Part of a small language model's weights: width 192.
Each number is 50 + 15 x the weight over its row's rms, rounded and kept within 0 to 99. Layers, rows and columns count from 0. The size before them is the row's rms in percent of the matrix's.

# q: layer 7 attention query, 192x192, rms 0.109, rows 14-82, columns 0-47
# k: layer 7 attention key, 192x192, rms 0.106, rows 14-82, columns 0-47
q14 094:42 52 32 46 39 66 61 63 32 59 16 44 40 29 41 22 41 47 44 77 37 38 40 37 18 53 36 44 60 43 46 42 43 63 33 47 28 42 61 59 31 37 43 59 39 45 52 56
k14 084:45 56 22 46 48 64 55 50 50 44 55 47 70 46 73 43 47 35 51 48 33 67 42 53 30 68 36 73 33 48 69 83 32 58 94 49 26 64 49 91 21 50 81 51 47 71 67 52
q15 088:38 53 45 46 37 42 42 46 48 69 42 42 49 69 62 46 59 64 52 50 37 69 57 71 19 48 64 37 65 61 48 53 44 28 71 67 43 32 36 33 48 59 62 30 23 52 32 17
k15 093:41 39 48 46 53 74 43 27 50 43 61 69 70 33 60 60 57 70 26 73 25 46 56 33 49 41 59 46 40 52 36 53 75 35 53 19 23 64 39 52 32 26 72 54 61 24 33 12
q16 098:61 46 79 35 45 52 52 63 61 53 83 57 75 32 29 55 38 50 68 34 59 61 47 63 25 31 62 47 41 39 52 61 52 61 27 45 40 71 46 57 75 50 56 59 43 39 44 39
k16 101:27 50 54 45 61 46 51 75 63 63 45 51 19 69 53 42 58 58 53 49 57 47 14 20 50 66 40 26 53 31 67 63 51 46 43 45 57 47 55 44 39 44 50 32 72 20 41 38
q17 079:45 34 63 55 54 54 57 59 47 24 73 39 50 47 64 39 38 52 44 47 54 45 36 25 45 47 27 68 54 61 42 37 52 35 22 62 63 53 68 48 60 37 73 37 42 45 54 49
k17 095:66 51 70 59 50 23 73 24 54 74 35 46 49 32 39 60 49 65 61 19 36 27 51 55 33 39 38 54 61 64 57 65 55 35 56 54 47 54 69 53 50 34 51 59 48 71 43 33
q18 081:38 79 64 57 36 42 57 33 38 53 50 74 75 56 23 37 65 53 62 54 47 52 55 69 81 48 54 67 27 38 56 55 68 35 57 75 34 63 37 38 32 41 49 59 53 32 23 30
k18 101:31 87 41 78 40 58 46 41 46 35 69 63 60 56 61 48 59 55 55 48 57 66 42 61 90 58 43 37 50 39 53 66 45 60 46 26 37 53 45 62 52 27 60 46 52 45 41 50
q19 093:54 60 49 55 59 44 87 67 24 53 45 64 40 65 53 16 47 36 36 49 45 44 58 78 46 29 63 59 36 50 40 38 54 52 56 49 37 42 67 39 37 38 55 38 65 82 43 84
k19 097:69 35 26 39 85 89 22 54 55 24 63 39 49 66 59 22 61 48 58 76 26 43 42 44 83 50 72 59 44 61 57 47 76 62 60 58 32 56 60 55 38 49 67 59 42 62 47 65
q20 092:41 24 46 47 34 29 75 45 58 15 52 54 30 61 61 16 38 31 61 66 65 58 57 34 59 82 60 43 41 51 39 18 42 37 77 51 54 58 57 54 39 48 27 80 81 73 59 25
k20 100:63 38 57 57 35 48 54 39 57 55 22 40 43 57 45 39 59 40 65 43 44 19 71 39 27 30 85 45 55 39 41 60 81 76 35 52 61 20 71 56 54 52 33 31 36 55 50 65
q21 089:22 43 25 15 44 19 35 57 70 56 46 45 55 39 28 17 59 58 49 37 25 61 48 76 45 58 53 25 63 48 77 45 57 82 48 32 47 45 34 40 74 51 41 69 37 67 66 27
k21 104:46 24 64 66 51 37 50 50 67 48 52 67 69 54 35 31 45 95 72 55 32 44 78 18 56 48 30 63 60 60 63 56 80 55 18 77 48 63 32 06 60 34 46 42 41 51 63 59
q22 100:65 22 58 45 56 42 43 50 66 48 50 54 54 59 39 49 33 53 48 43 78 61 52 68 70 81 70 34 69 29 47 42 58 45 32 65 32 39 33 40 44 45 77 62 61 17 46 66
k22 100:90 76 47 41 35 51 48 77 51 49 54 51 75 26 74 36 46 56 32 63 59 38 75 53 43 65 67 59 23 53 29 50 71 34 68 59 60 73 36 83 47 42 39 35 55 78 44 36
q23 100:25 68 39 54 43 48 34 75 16 42 38 62 54 59 21 41 33 68 65 36 38 51 02 24 34 58 67 47 41 48 38 38 57 52 60 52 62 51 62 49 53 33 60 41 51 78 52 58
k23 093:59 59 45 57 61 66 36 47 61 44 47 42 70 47 50 31 66 53 65 43 60 36 76 38 54 68 65 81 69 65 72 34 67 44 62 66 43 48 29 50 29 37 61 41 56 51 41 48
q24 104:49 29 44 47 47 51 62 55 67 23 43 44 27 34 54 44 65 39 27 55 52 57 64 28 48 41 40 78 45 59 24 66 40 63 52 33 48 47 60 57 70 47 76 64 49 24 61 57
k24 106:57 56 33 63 54 27 53 53 57 71 36 58 75 56 47 47 62 37 45 65 42 34 38 66 38 57 35 41 69 59 51 49 38 70 82 42 46 44 67 49 33 51 61 12 49 34 22 67
q25 097:67 84 67 40 48 42 73 62 52 43 56 68 31 36 65 33 60 56 56 40 48 64 42 48 58 40 69 25 58 47 52 39 66 49 60 41 52 94 21 65 61 78 41 29 43 61 65 57
k25 095:44 50 50 44 16 56 41 26 59 40 51 59 68 57 63 33 70 71 43 71 57 38 22 33 52 72 58 45 46 86 28 50 56 25 59 44 43 30 54 49 30 57 43 33 42 19 54 43
q26 103:18 70 53 31 60 58 78 42 29 60 67 60 49 70 38 69 65 46 73 18 40 63 31 86 26 71 45 28 56 45 45 44 51 37 63 69 53 33 68 67 37 54 50 54 45 49 50 54
k26 100:46 62 43 76 55 54 40 64 75 56 43 63 56 41 31 33 53 41 59 51 67 41 55 69 66 44 49 68 55 43 56 74 34 48 49 63 61 82 73 53 55 68 64 65 74 56 54 27
q27 109:50 64 65 44 87 36 50 58 45 45 45 92 37 66 35 58 68 46 57 38 22 30 44 57 39 69 36 55 25 45 46 37 49 79 82 43 63 64 63 62 49 52 79 46 66 38 60 71
k27 105:23 62 41 33 51 57 79 53 62 45 44 50 79 69 69 51 60 70 41 55 36 56 41 30 47 56 56 25 57 74 58 44 60 47 52 56 45 70 34 20 62 37 48 69 21 78 52 59
q28 099:29 81 57 54 67 62 62 55 63 28 48 18 53 66 75 46 67 46 65 59 53 76 73 56 76 49 69 54 45 60 30 44 57 35 23 54 54 51 24 44 61 27 53 58 60 72 58 36
k28 103:66 42 44 54 56 32 35 51 25 28 57 53 50 31 29 39 57 67 25 54 58 33 33 39 38 44 48 81 50 30 43 39 54 45 42 52 68 50 60 47 59 28 31 49 62 20 48 75
q29 105:43 52 43 66 50 37 71 56 89 31 34 58 49 34 37 74 67 41 23 41 48 54 43 37 42 37 61 63 37 54 36 44 46 74 65 70 48 42 52 70 53 55 89 41 49 26 34 71
k29 105:33 75 52 56 46 43 57 60 47 61 71 27 23 54 34 62 57 65 92 51 60 42 45 48 42 45 34 36 54 56 29 78 70 68 63 54 62 41 43 52 53 40 40 67 53 33 57 62
q30 104:82 55 66 49 63 78 37 45 35 51 54 63 66 31 72 62 55 48 45 47 51 71 57 64 54 37 49 62 63 43 42 46 29 48 25 51 53 43 54 55 75 51 44 54 48 64 37 42
k30 101:34 41 40 60 86 45 47 79 39 56 52 27 49 60 29 52 40 42 48 99 67 52 47 71 12 44 44 37 56 38 38 60 50 53 42 20 30 28 58 31 63 39 23 40 76 53 67 49
q31 100:49 54 25 63 57 74 47 51 52 56 45 57 50 51 49 55 44 40 29 45 36 40 18 72 46 42 52 44 58 49 55 34 86 61 20 48 72 39 73 33 39 39 47 52 23 68 41 45
k31 100:43 37 66 52 32 53 21 47 51 80 48 21 49 29 52 44 51 61 74 51 49 64 50 55 62 51 20 60 33 83 50 70 59 27 64 66 51 43 63 43 39 33 45 63 47 45 43 72
q32 102:48 61 51 46 35 59 42 51 73 36 48 36 72 48 33 42 45 59 78 32 64 29 30 50 58 64 65 67 54 88 67 45 53 27 49 53 59 08 30 73 76 70 40 60 76 75 49 43
k32 094:30 36 30 37 39 35 37 49 54 50 68 56 48 55 41 34 55 42 68 53 47 53 57 44 80 45 43 41 60 45 57 57 48 40 76 54 48 61 12 23 60 51 78 54 63 35 35 33
q33 103:54 70 33 43 29 69 76 43 64 53 65 40 49 32 47 26 52 74 57 39 37 34 62 90 59 49 23 65 60 55 23 38 48 56 61 24 39 51 60 48 46 57 43 47 26 60 62 60
k33 089:15 54 32 65 36 59 44 49 53 66 37 46 23 54 44 51 40 32 30 36 36 52 40 50 78 54 29 73 74 62 61 48 21 51 40 38 62 55 29 39 79 62 70 49 26 29 60 54
q34 100:52 55 47 53 42 52 21 61 20 57 31 52 46 45 27 40 83 18 66 50 62 55 57 20 62 40 58 71 53 61 25 53 50 38 30 90 40 37 51 52 56 62 51 39 73 43 40 71
k34 100:56 19 50 61 47 43 64 54 35 37 40 71 43 51 35 34 49 23 73 38 28 36 66 58 60 44 80 58 65 32 52 44 41 35 68 31 49 74 35 29 35 77 46 44 30 48 57 55
q35 103:80 39 61 29 64 43 42 52 62 47 62 64 35 62 55 55 47 75 61 59 60 48 47 55 44 63 44 73 63 43 35 22 39 53 78 63 55 23 68 55 56 76 35 51 44 50 36 55
k35 108:38 57 48 52 44 41 48 33 33 53 66 74 52 26 44 49 48 75 15 68 68 41 55 60 51 47 67 54 18 55 64 68 32 60 57 51 28 55 36 35 57 54 19 65 42 50 28 60
q36 100:39 63 64 71 47 50 46 36 45 54 49 38 70 55 61 37 64 52 62 47 42 38 47 46 55 48 41 32 43 79 76 67 30 49 10 42 64 39 31 17 62 62 51 31 74 48 62 48
k36 104:35 45 67 68 26 61 60 40 52 66 48 48 33 48 48 53 70 50 39 25 51 41 56 47 09 49 47 42 68 62 48 38 83 33 26 36 64 56 41 62 46 68 38 35 79 62 49 54
q37 096:62 23 37 72 60 38 38 44 45 73 71 72 71 57 51 46 62 54 69 47 59 45 49 40 67 55 64 65 90 34 52 64 37 27 52 73 57 54 56 55 51 53 41 71 40 28 26 37
k37 100:57 36 71 55 27 40 54 58 62 36 49 59 54 50 67 74 36 55 42 62 38 59 58 58 25 54 52 49 68 59 35 54 70 74 27 61 60 64 20 50 62 24 53 47 60 64 25 46
q38 086:33 46 63 75 52 51 41 53 43 31 51 32 38 26 50 53 52 44 50 55 62 49 44 56 63 68 56 36 67 47 53 46 56 64 19 69 53 19 61 58 62 67 60 50 60 47 31 56
k38 098:64 42 33 58 56 25 56 50 60 47 47 67 51 73 62 51 66 58 31 60 52 57 66 44 35 46 29 62 44 23 63 64 26 17 60 62 67 48 58 57 35 49 51 54 50 50 24 37
q39 107:41 36 56 63 36 26 78 69 54 60 50 63 28 43 30 65 33 49 39 55 49 58 53 62 53 56 36 16 67 44 53 45 31 43 60 59 71 46 46 65 30 52 40 54 71 40 67 45
k39 103:54 45 60 70 50 34 60 59 54 48 63 55 63 78 69 22 34 32 75 51 42 50 40 33 38 17 69 39 31 59 54 31 55 60 67 50 37 60 61 33 66 71 34 64 27 39 35 54
q40 104:41 38 30 46 61 39 35 79 38 47 52 36 62 38 74 59 60 35 64 72 50 08 52 49 69 40 43 29 23 58 46 59 61 53 64 41 46 46 22 23 53 44 53 37 43 70 44 58
k40 108:58 50 47 59 42 66 61 50 50 53 81 44 48 47 30 64 35 35 40 61 47 36 58 37 37 50 39 62 66 40 56 37 46 47 58 40 56 63 42 47 42 80 63 32 53 28 55 59
q41 104:51 38 18 36 51 37 53 44 74 59 47 25 23 34 75 73 64 55 58 46 44 65 58 46 42 52 41 40 34 42 28 26 61 50 38 43 31 44 31 59 37 48 58 44 13 69 81 49
k41 106:64 41 69 58 38 38 68 33 40 69 40 54 62 59 21 58 33 61 45 74 39 31 46 44 40 64 51 56 72 60 51 56 53 67 30 56 43 54 58 42 58 75 78 43 30 53 77 53
q42 101:50 21 46 84 75 66 18 32 63 51 47 40 34 49 35 63 41 36 61 49 50 47 83 54 65 46 46 61 45 76 45 51 64 54 52 40 55 55 59 34 76 71 28 63 75 36 39 51
k42 098:45 65 70 54 55 39 31 47 51 24 47 75 77 34 54 68 49 40 41 44 41 57 12 62 27 71 49 51 42 56 47 40 51 28 50 48 40 58 31 51 45 80 72 19 40 46 59 55
q43 110:72 72 58 54 39 50 15 45 51 70 71 43 41 73 52 51 56 41 24 63 52 69 48 38 15 54 33 58 36 52 35 32 69 57 75 52 58 44 55 53 69 23 73 43 47 47 55 72
k43 096:46 43 46 38 32 44 46 45 44 27 59 39 48 28 41 43 16 59 46 63 31 49 58 69 52 47 37 58 50 56 29 59 64 59 47 86 51 44 55 62 39 50 32 49 52 35 43 49
q44 103:44 37 58 63 36 50 61 62 60 42 35 33 76 35 51 67 35 42 69 37 60 56 39 50 67 61 42 59 34 76 48 42 68 31 52 39 43 48 60 82 89 54 44 38 62 26 82 70
k44 105:47 42 50 72 47 54 52 54 43 34 35 61 67 73 55 24 76 27 39 63 59 11 39 58 26 45 30 56 61 47 77 60 86 45 42 77 53 44 60 52 48 65 37 35 65 48 50 44
q45 104:48 51 59 30 50 17 52 38 40 70 34 58 51 41 65 30 65 27 44 31 71 42 71 66 45 30 55 36 23 60 53 51 61 45 41 53 01 48 54 42 74 56 51 56 26 60 50 53
k45 104:20 60 52 75 51 52 52 73 76 57 61 62 61 66 41 53 45 48 54 56 48 33 16 22 56 80 44 53 57 51 27 77 63 48 40 37 71 33 54 40 31 49 41 70 75 26 51 38
q46 102:45 29 64 44 18 30 60 53 26 37 50 60 45 34 43 28 43 49 36 55 67 72 67 46 64 56 25 56 50 44 34 43 61 70 66 39 75 46 45 59 38 47 53 62 26 37 43 50
k46 096:54 47 59 67 51 38 34 30 66 45 48 53 36 40 40 69 68 32 31 38 45 22 64 17 65 57 65 43 53 39 59 34 19 48 55 42 41 58 72 59 77 58 51 43 44 41 40 63
q47 099:41 68 45 80 49 46 65 46 46 50 33 26 36 61 61 68 76 59 43 33 45 63 36 42 58 37 55 45 47 55 63 36 48 57 67 80 62 54 53 25 54 70 54 51 22 57 59 48
k47 100:52 41 64 45 48 47 42 77 62 59 56 51 70 56 67 53 56 48 58 38 40 54 55 72 41 59 36 36 75 53 36 24 62 77 62 62 36 41 69 55 47 53 62 68 78 50 50 28
q48 105:72 39 33 48 60 32 48 52 23 29 35 14 73 38 72 42 41 27 49 44 45 60 58 53 38 37 70 76 39 56 50 52 58 67 65 41 51 46 50 38 36 69 46 51 40 36 39 17
k48 098:49 63 60 60 61 59 40 34 62 55 37 35 44 76 42 49 54 31 85 66 12 38 57 54 33 33 36 47 57 25 73 42 44 24 47 54 52 42 73 66 63 63 57 38 61 71 47 66
q49 106:25 55 42 61 33 58 40 45 47 64 80 79 75 45 63 60 37 63 50 73 79 41 51 27 54 64 46 59 72 48 47 63 76 53 72 63 62 76 59 63 58 55 45 18 46 65 53 53
k49 102:53 43 38 76 76 53 67 62 34 51 44 68 59 36 35 43 67 39 41 53 50 68 73 68 64 83 65 40 53 67 55 76 35 52 51 65 63 73 60 39 50 56 38 58 43 60 52 19
q50 106:53 28 67 41 61 39 50 64 48 54 34 44 52 56 70 51 82 30 50 52 43 43 30 27 91 57 51 67 32 21 30 47 44 58 57 74 24 39 35 33 51 34 70 51 53 21 46 45
k50 097:65 46 68 48 62 24 37 49 67 49 48 61 55 41 52 49 74 70 52 68 72 68 30 33 25 25 70 39 62 16 64 55 48 44 52 60 82 56 48 73 63 53 40 55 64 33 36 40
q51 096:60 47 52 42 33 73 53 52 40 62 54 44 27 19 38 61 66 77 31 65 40 59 42 47 24 35 22 92 50 57 52 42 70 34 76 54 50 42 50 46 75 40 53 69 36 51 62 36
k51 097:44 52 67 73 37 42 40 31 63 65 63 66 42 36 93 46 33 43 15 43 33 53 51 56 41 44 42 92 51 96 52 70 34 57 45 51 43 56 68 82 43 75 28 51 41 58 65 44
q52 102:61 30 54 68 51 56 72 49 54 58 59 59 47 83 49 65 54 59 44 44 58 47 56 46 55 51 45 48 69 35 36 15 22 58 21 66 63 50 69 68 33 37 61 40 20 61 74 53
k52 099:47 82 49 58 57 60 56 62 19 41 60 32 34 36 63 56 46 47 46 37 64 50 69 37 53 46 44 49 19 25 61 63 63 32 43 74 27 58 65 43 54 59 56 45 44 58 61 35
q53 103:42 43 35 64 46 36 61 45 75 23 37 41 67 55 25 23 50 48 49 58 30 72 27 44 56 74 41 46 45 59 56 45 75 28 53 55 72 60 37 29 45 43 46 35 57 64 66 30
k53 105:64 51 64 64 45 46 78 24 43 73 47 83 71 46 68 47 49 40 12 15 40 48 65 58 75 21 30 38 54 62 38 66 47 33 44 49 70 50 59 60 32 35 22 83 34 38 37 65
q54 103:49 61 56 44 44 41 48 58 55 53 76 23 62 30 67 24 36 29 26 12 54 62 46 83 64 28 59 67 43 36 17 32 55 39 72 65 35 53 55 56 40 49 23 67 37 67 38 63
k54 095:48 40 83 60 69 40 39 27 35 26 43 46 82 56 46 62 65 37 49 75 57 49 72 40 61 57 60 57 57 76 69 32 50 58 37 39 72 45 24 51 37 60 46 41 54 37 59 38
q55 106:53 67 46 18 75 47 35 39 35 49 33 42 39 76 59 28 57 68 62 48 64 64 71 36 47 67 59 41 23 62 41 36 32 33 33 63 44 53 44 47 67 37 20 37 27 30 32 44
k55 099:38 28 68 55 48 38 32 40 48 84 63 62 65 55 68 49 60 59 56 78 27 38 39 23 48 46 60 38 47 46 41 57 61 31 26 14 57 45 55 44 57 23 86 34 85 44 40 51
q56 109:68 43 58 73 42 55 60 20 29 59 59 70 39 64 54 58 42 49 42 56 21 80 44 67 43 27 31 72 56 57 73 45 45 63 31 37 41 44 57 54 17 27 44 37 58 23 79 63
k56 105:89 39 55 52 63 57 35 40 30 64 35 53 70 34 31 11 20 32 45 41 41 43 74 41 35 52 58 21 48 50 49 61 57 34 58 52 53 55 50 68 41 66 30 50 53 98 37 76
q57 105:51 45 37 46 57 42 50 62 24 23 53 62 43 42 54 63 53 66 57 44 69 52 44 54 45 58 46 44 71 75 44 51 25 23 50 39 52 58 58 58 40 95 26 74 55 45 28 20
k57 098:37 11 47 52 79 47 37 65 56 50 63 44 28 55 60 34 61 50 51 28 76 63 67 51 66 74 70 55 42 66 35 56 43 58 64 53 54 23 61 71 48 81 68 44 34 75 15 51
q58 104:50 34 52 48 31 50 37 43 46 66 86 56 42 46 73 62 50 40 56 64 60 23 37 50 78 37 70 50 53 61 47 55 47 36 40 63 28 51 51 13 51 61 58 59 63 62 44 66
k58 099:64 42 49 68 38 61 58 47 46 56 38 54 74 72 19 55 51 63 73 75 70 57 34 33 51 79 29 48 54 45 88 32 67 43 47 66 72 62 55 77 44 55 72 56 40 44 54 19
q59 102:51 47 47 63 44 44 60 44 43 64 68 46 26 51 41 51 71 35 33 50 72 57 60 17 76 23 69 50 35 63 63 03 65 50 51 41 53 74 68 61 53 62 54 44 63 62 72 72
k59 096:33 40 57 41 57 36 68 57 44 69 53 51 55 40 67 61 71 37 70 36 50 39 69 17 63 18 55 58 50 39 39 18 59 41 66 50 34 53 36 50 33 31 54 47 42 63 24 51
q60 102:22 25 43 50 45 68 68 64 46 65 49 45 54 69 54 71 23 66 45 61 53 39 55 59 15 56 66 48 43 33 55 40 53 46 62 76 51 51 48 57 51 41 46 48 55 61 30 40
k60 098:50 79 73 36 47 49 47 55 66 24 83 44 60 63 38 37 49 29 50 66 73 56 25 75 48 53 54 46 37 64 32 57 60 70 52 64 29 81 58 13 66 55 50 37 05 40 47 49
q61 103:40 29 30 72 52 22 32 80 53 55 67 55 46 55 30 65 27 43 45 43 72 62 47 60 53 49 52 47 56 58 55 51 55 61 67 68 66 52 82 42 42 55 51 24 55 56 38 57
k61 099:34 55 77 21 60 44 65 22 38 19 48 52 55 51 41 34 53 81 61 51 30 37 71 51 47 63 60 63 30 29 34 47 44 52 47 29 43 59 44 63 65 44 28 45 43 62 76 48
q62 104:23 40 36 65 61 62 54 61 44 44 61 51 59 31 59 04 21 90 51 57 39 60 49 40 79 66 38 53 12 27 40 59 63 69 44 58 66 64 44 28 42 40 73 30 55 60 30 39
k62 100:63 62 41 69 65 18 60 42 58 57 54 16 56 52 51 49 21 43 36 44 55 86 68 65 61 51 44 63 20 51 35 68 33 46 52 34 71 63 65 30 44 74 49 48 49 57 38 78
q63 100:50 39 49 65 41 52 61 34 54 61 46 47 74 41 58 50 36 45 69 59 58 48 43 61 54 62 60 28 48 36 77 83 30 44 29 44 34 59 53 40 09 47 48 44 49 46 59 48
k63 097:50 77 66 46 75 57 44 58 52 64 42 43 43 66 67 53 42 43 10 40 47 47 42 58 52 47 44 59 73 50 47 32 58 30 40 50 48 70 46 45 34 41 38 68 61 26 53 49
q64 099:62 46 46 36 66 70 39 50 37 47 27 33 50 39 27 36 42 43 19 46 77 44 58 45 78 72 46 52 55 55 25 72 47 56 78 72 76 56 47 54 37 71 99 30 42 56 67 14
k64 106:55 81 46 60 50 29 23 50 53 40 46 41 60 43 63 89 82 78 51 82 56 43 41 59 50 53 68 40 48 66 40 68 51 62 25 44 41 47 49 11 70 32 48 39 46 66 64 54
q65 097:52 63 45 22 54 68 37 55 37 43 26 32 61 31 65 63 30 39 42 52 42 41 40 53 09 46 50 53 43 44 38 44 33 39 51 51 45 56 21 49 50 72 29 63 52 42 45 66
k65 093:41 35 39 84 41 39 54 41 58 31 44 57 44 69 49 33 60 39 85 56 58 77 53 48 60 19 40 77 53 46 59 39 65 34 44 30 45 28 51 71 61 43 41 19 55 58 51 42
q66 112:51 49 50 48 65 43 71 52 74 51 40 30 47 33 66 63 52 74 36 45 41 55 55 61 45 64 43 63 43 56 37 48 62 42 45 50 50 39 47 54 71 30 33 66 48 66 32 49
k66 105:43 52 51 50 71 73 48 57 53 33 61 40 37 37 66 29 64 65 57 60 32 68 45 46 17 34 46 50 77 82 39 42 50 38 36 39 52 67 48 31 54 19 33 52 42 56 56 45
q67 095:72 72 41 45 56 70 49 49 64 50 38 33 38 59 56 23 51 48 57 66 60 23 43 29 56 08 78 36 64 31 49 53 57 53 57 61 34 74 31 40 47 62 44 49 63 66 40 76
k67 099:53 37 41 71 47 31 43 32 42 79 20 37 50 61 63 56 60 50 78 41 89 49 61 37 48 73 82 61 28 54 70 31 55 34 56 58 21 37 43 35 50 57 46 51 52 26 39 54
q68 102:56 41 68 57 25 44 20 42 63 32 48 52 38 39 64 35 52 50 37 44 29 56 52 35 48 61 61 13 63 76 50 70 76 39 36 41 48 71 69 43 34 45 67 56 59 32 33 22
k68 092:31 71 57 38 40 55 52 41 73 62 41 65 60 62 53 43 54 43 17 44 27 24 43 54 45 51 19 65 52 70 69 55 66 63 42 16 61 47 57 46 28 55 72 73 57 16 40 91
q69 100:43 44 57 49 60 42 62 71 63 27 47 57 75 53 61 49 37 37 45 67 76 48 48 34 38 53 44 58 41 61 34 66 45 32 81 53 53 32 47 56 37 39 32 51 65 58 46 32
k69 094:50 62 35 74 72 34 50 62 48 68 63 57 21 73 42 58 60 17 47 44 40 69 64 51 50 30 37 52 51 71 38 68 18 52 58 48 38 44 37 62 71 67 34 29 39 52 43 47
q70 099:39 72 42 82 62 57 50 27 49 56 79 65 27 48 33 26 12 64 43 42 68 80 11 62 30 53 51 61 59 68 89 23 51 55 53 58 54 53 12 35 51 50 58 43 48 26 59 47
k70 104:61 55 32 43 49 75 60 42 60 76 51 67 68 64 64 48 33 50 50 50 68 70 17 49 39 28 65 66 30 59 39 76 44 28 57 40 67 39 45 63 39 39 29 33 40 31 23 58
q71 095:61 66 51 57 34 45 61 79 66 64 61 73 51 67 39 40 46 54 41 25 46 55 55 38 58 35 70 42 43 36 42 73 37 43 62 33 57 56 68 42 68 42 35 47 53 28 74 38
k71 099:49 21 44 83 36 40 64 27 40 45 64 34 12 59 73 62 53 54 58 69 54 75 64 50 39 55 19 58 43 60 34 83 59 58 52 64 44 77 46 63 29 59 65 22 54 43 58 66
q72 100:30 62 50 59 56 53 44 58 50 41 59 57 78 42 54 56 56 32 23 66 39 49 39 24 46 39 34 59 64 58 28 26 54 44 65 51 39 70 53 35 57 65 62 40 42 64 54 52
k72 097:41 61 63 20 81 59 49 58 53 44 42 50 54 50 51 55 46 53 42 70 51 63 70 42 23 38 51 34 52 76 63 52 60 66 63 46 46 64 41 63 41 31 70 52 71 12 47 41
q73 101:20 46 70 61 51 48 45 49 15 55 63 58 53 66 49 47 55 24 66 50 47 31 50 50 35 39 43 70 46 65 42 63 33 39 81 36 63 47 39 52 57 24 53 25 56 69 41 47
k73 104:50 60 21 65 53 18 45 68 67 58 39 32 58 42 52 39 63 46 50 43 41 50 34 55 38 79 52 52 77 43 32 68 37 30 64 60 34 43 65 39 38 53 37 53 66 54 51 68
q74 103:40 42 66 45 54 55 62 57 66 62 37 04 54 42 57 55 71 72 28 28 55 69 47 47 38 39 70 51 46 40 57 54 47 42 64 38 52 60 85 40 60 31 42 67 54 73 42 31
k74 105:51 70 43 45 56 53 62 50 67 53 42 59 68 41 42 48 12 50 70 51 80 48 65 45 33 37 43 51 34 70 32 45 68 79 27 36 36 44 29 45 60 71 53 84 40 64 44 68
q75 103:19 52 46 60 60 56 38 50 75 56 71 62 47 47 57 53 16 26 57 89 47 50 89 61 79 41 43 37 53 42 63 41 69 58 44 32 87 32 49 34 43 46 66 63 88 56 27 33
k75 094:57 43 34 35 44 29 24 54 68 55 62 43 39 48 45 52 44 53 80 56 39 29 68 61 63 72 47 68 49 77 79 45 51 46 43 40 68 62 30 54 57 49 32 38 57 31 14 55
q76 099:67 27 40 54 54 47 62 40 48 69 32 52 71 48 44 42 45 51 53 55 63 50 42 55 31 55 60 67 79 73 61 63 28 42 55 61 24 68 59 35 39 35 53 73 45 43 43 60
k76 098:73 64 54 40 50 56 47 43 42 34 62 30 55 38 75 39 33 38 53 28 39 64 38 45 35 34 43 30 52 52 77 62 48 50 59 33 32 52 37 56 58 62 54 76 37 60 69 70
q77 105:49 54 49 53 33 37 49 55 71 43 58 47 44 30 62 74 66 52 54 35 63 52 50 75 41 53 76 38 56 34 39 34 53 69 65 48 51 82 59 39 59 65 99 40 11 58 40 34
k77 098:40 42 26 57 42 67 56 36 78 37 16 79 43 25 37 56 67 59 76 58 59 24 28 60 29 38 30 75 77 64 01 58 56 55 69 47 31 54 48 50 52 37 42 78 51 37 40 45
q78 104:59 57 39 40 53 56 59 52 59 61 42 55 26 23 58 67 32 45 69 35 52 52 69 47 70 59 54 15 51 51 61 70 48 48 60 44 49 48 39 68 14 49 64 41 49 34 57 43
k78 097:70 27 42 53 41 64 63 62 70 46 61 38 49 81 25 60 47 68 31 65 50 58 40 76 41 73 34 57 31 53 76 29 48 58 40 41 10 55 39 32 60 30 46 31 46 51 57 49
q79 110:37 57 48 45 23 54 16 29 68 26 50 69 13 69 35 52 37 45 49 43 66 60 48 49 47 37 51 49 63 41 46 71 27 69 71 50 60 62 54 23 41 32 23 65 38 48 46 82
k79 098:45 44 52 77 38 22 69 51 65 64 44 48 49 46 70 43 50 58 46 64 27 37 35 52 29 62 41 74 58 63 33 28 51 37 42 42 43 73 28 69 47 50 38 56 46 35 56 43
q80 093:71 24 67 32 64 53 60 63 66 43 56 51 12 76 46 59 72 39 51 54 62 64 51 29 57 53 77 41 54 47 66 57 14 64 50 46 52 79 57 59 57 48 68 55 30 57 36 47
k80 095:42 28 32 57 17 49 49 47 64 45 29 99 34 28 49 79 47 59 61 51 46 36 57 49 70 58 67 79 30 36 45 54 58 62 73 53 20 46 59 17 59 45 58 44 53 15 46 68
q81 101:32 61 59 85 44 46 64 18 55 45 49 51 73 33 45 44 54 44 52 44 54 71 35 35 24 34 37 56 48 47 64 53 61 63 58 37 28 53 46 70 10 43 25 50 74 55 66 36
k81 100:46 58 24 30 46 30 57 42 62 32 34 76 55 46 27 54 44 40 39 47 32 43 50 37 63 49 77 41 59 66 40 63 20 32 50 69 47 27 35 84 68 46 35 72 49 35 65 68
q82 104:43 47 30 51 47 68 74 67 94 51 44 33 51 64 75 38 48 35 45 48 85 43 30 66 60 67 57 44 42 23 57 45 75 41 41 38 43 38 39 50 60 36 24 29 43 76 53 60
k82 094:61 53 39 52 68 38 88 75 50 33 55 65 70 30 38 62 65 55 67 50 55 44 58 01 61 34 25 65 44 61 31 26 57 54 50 48 52 63 57 82 75 39 45 31 31 28 72 52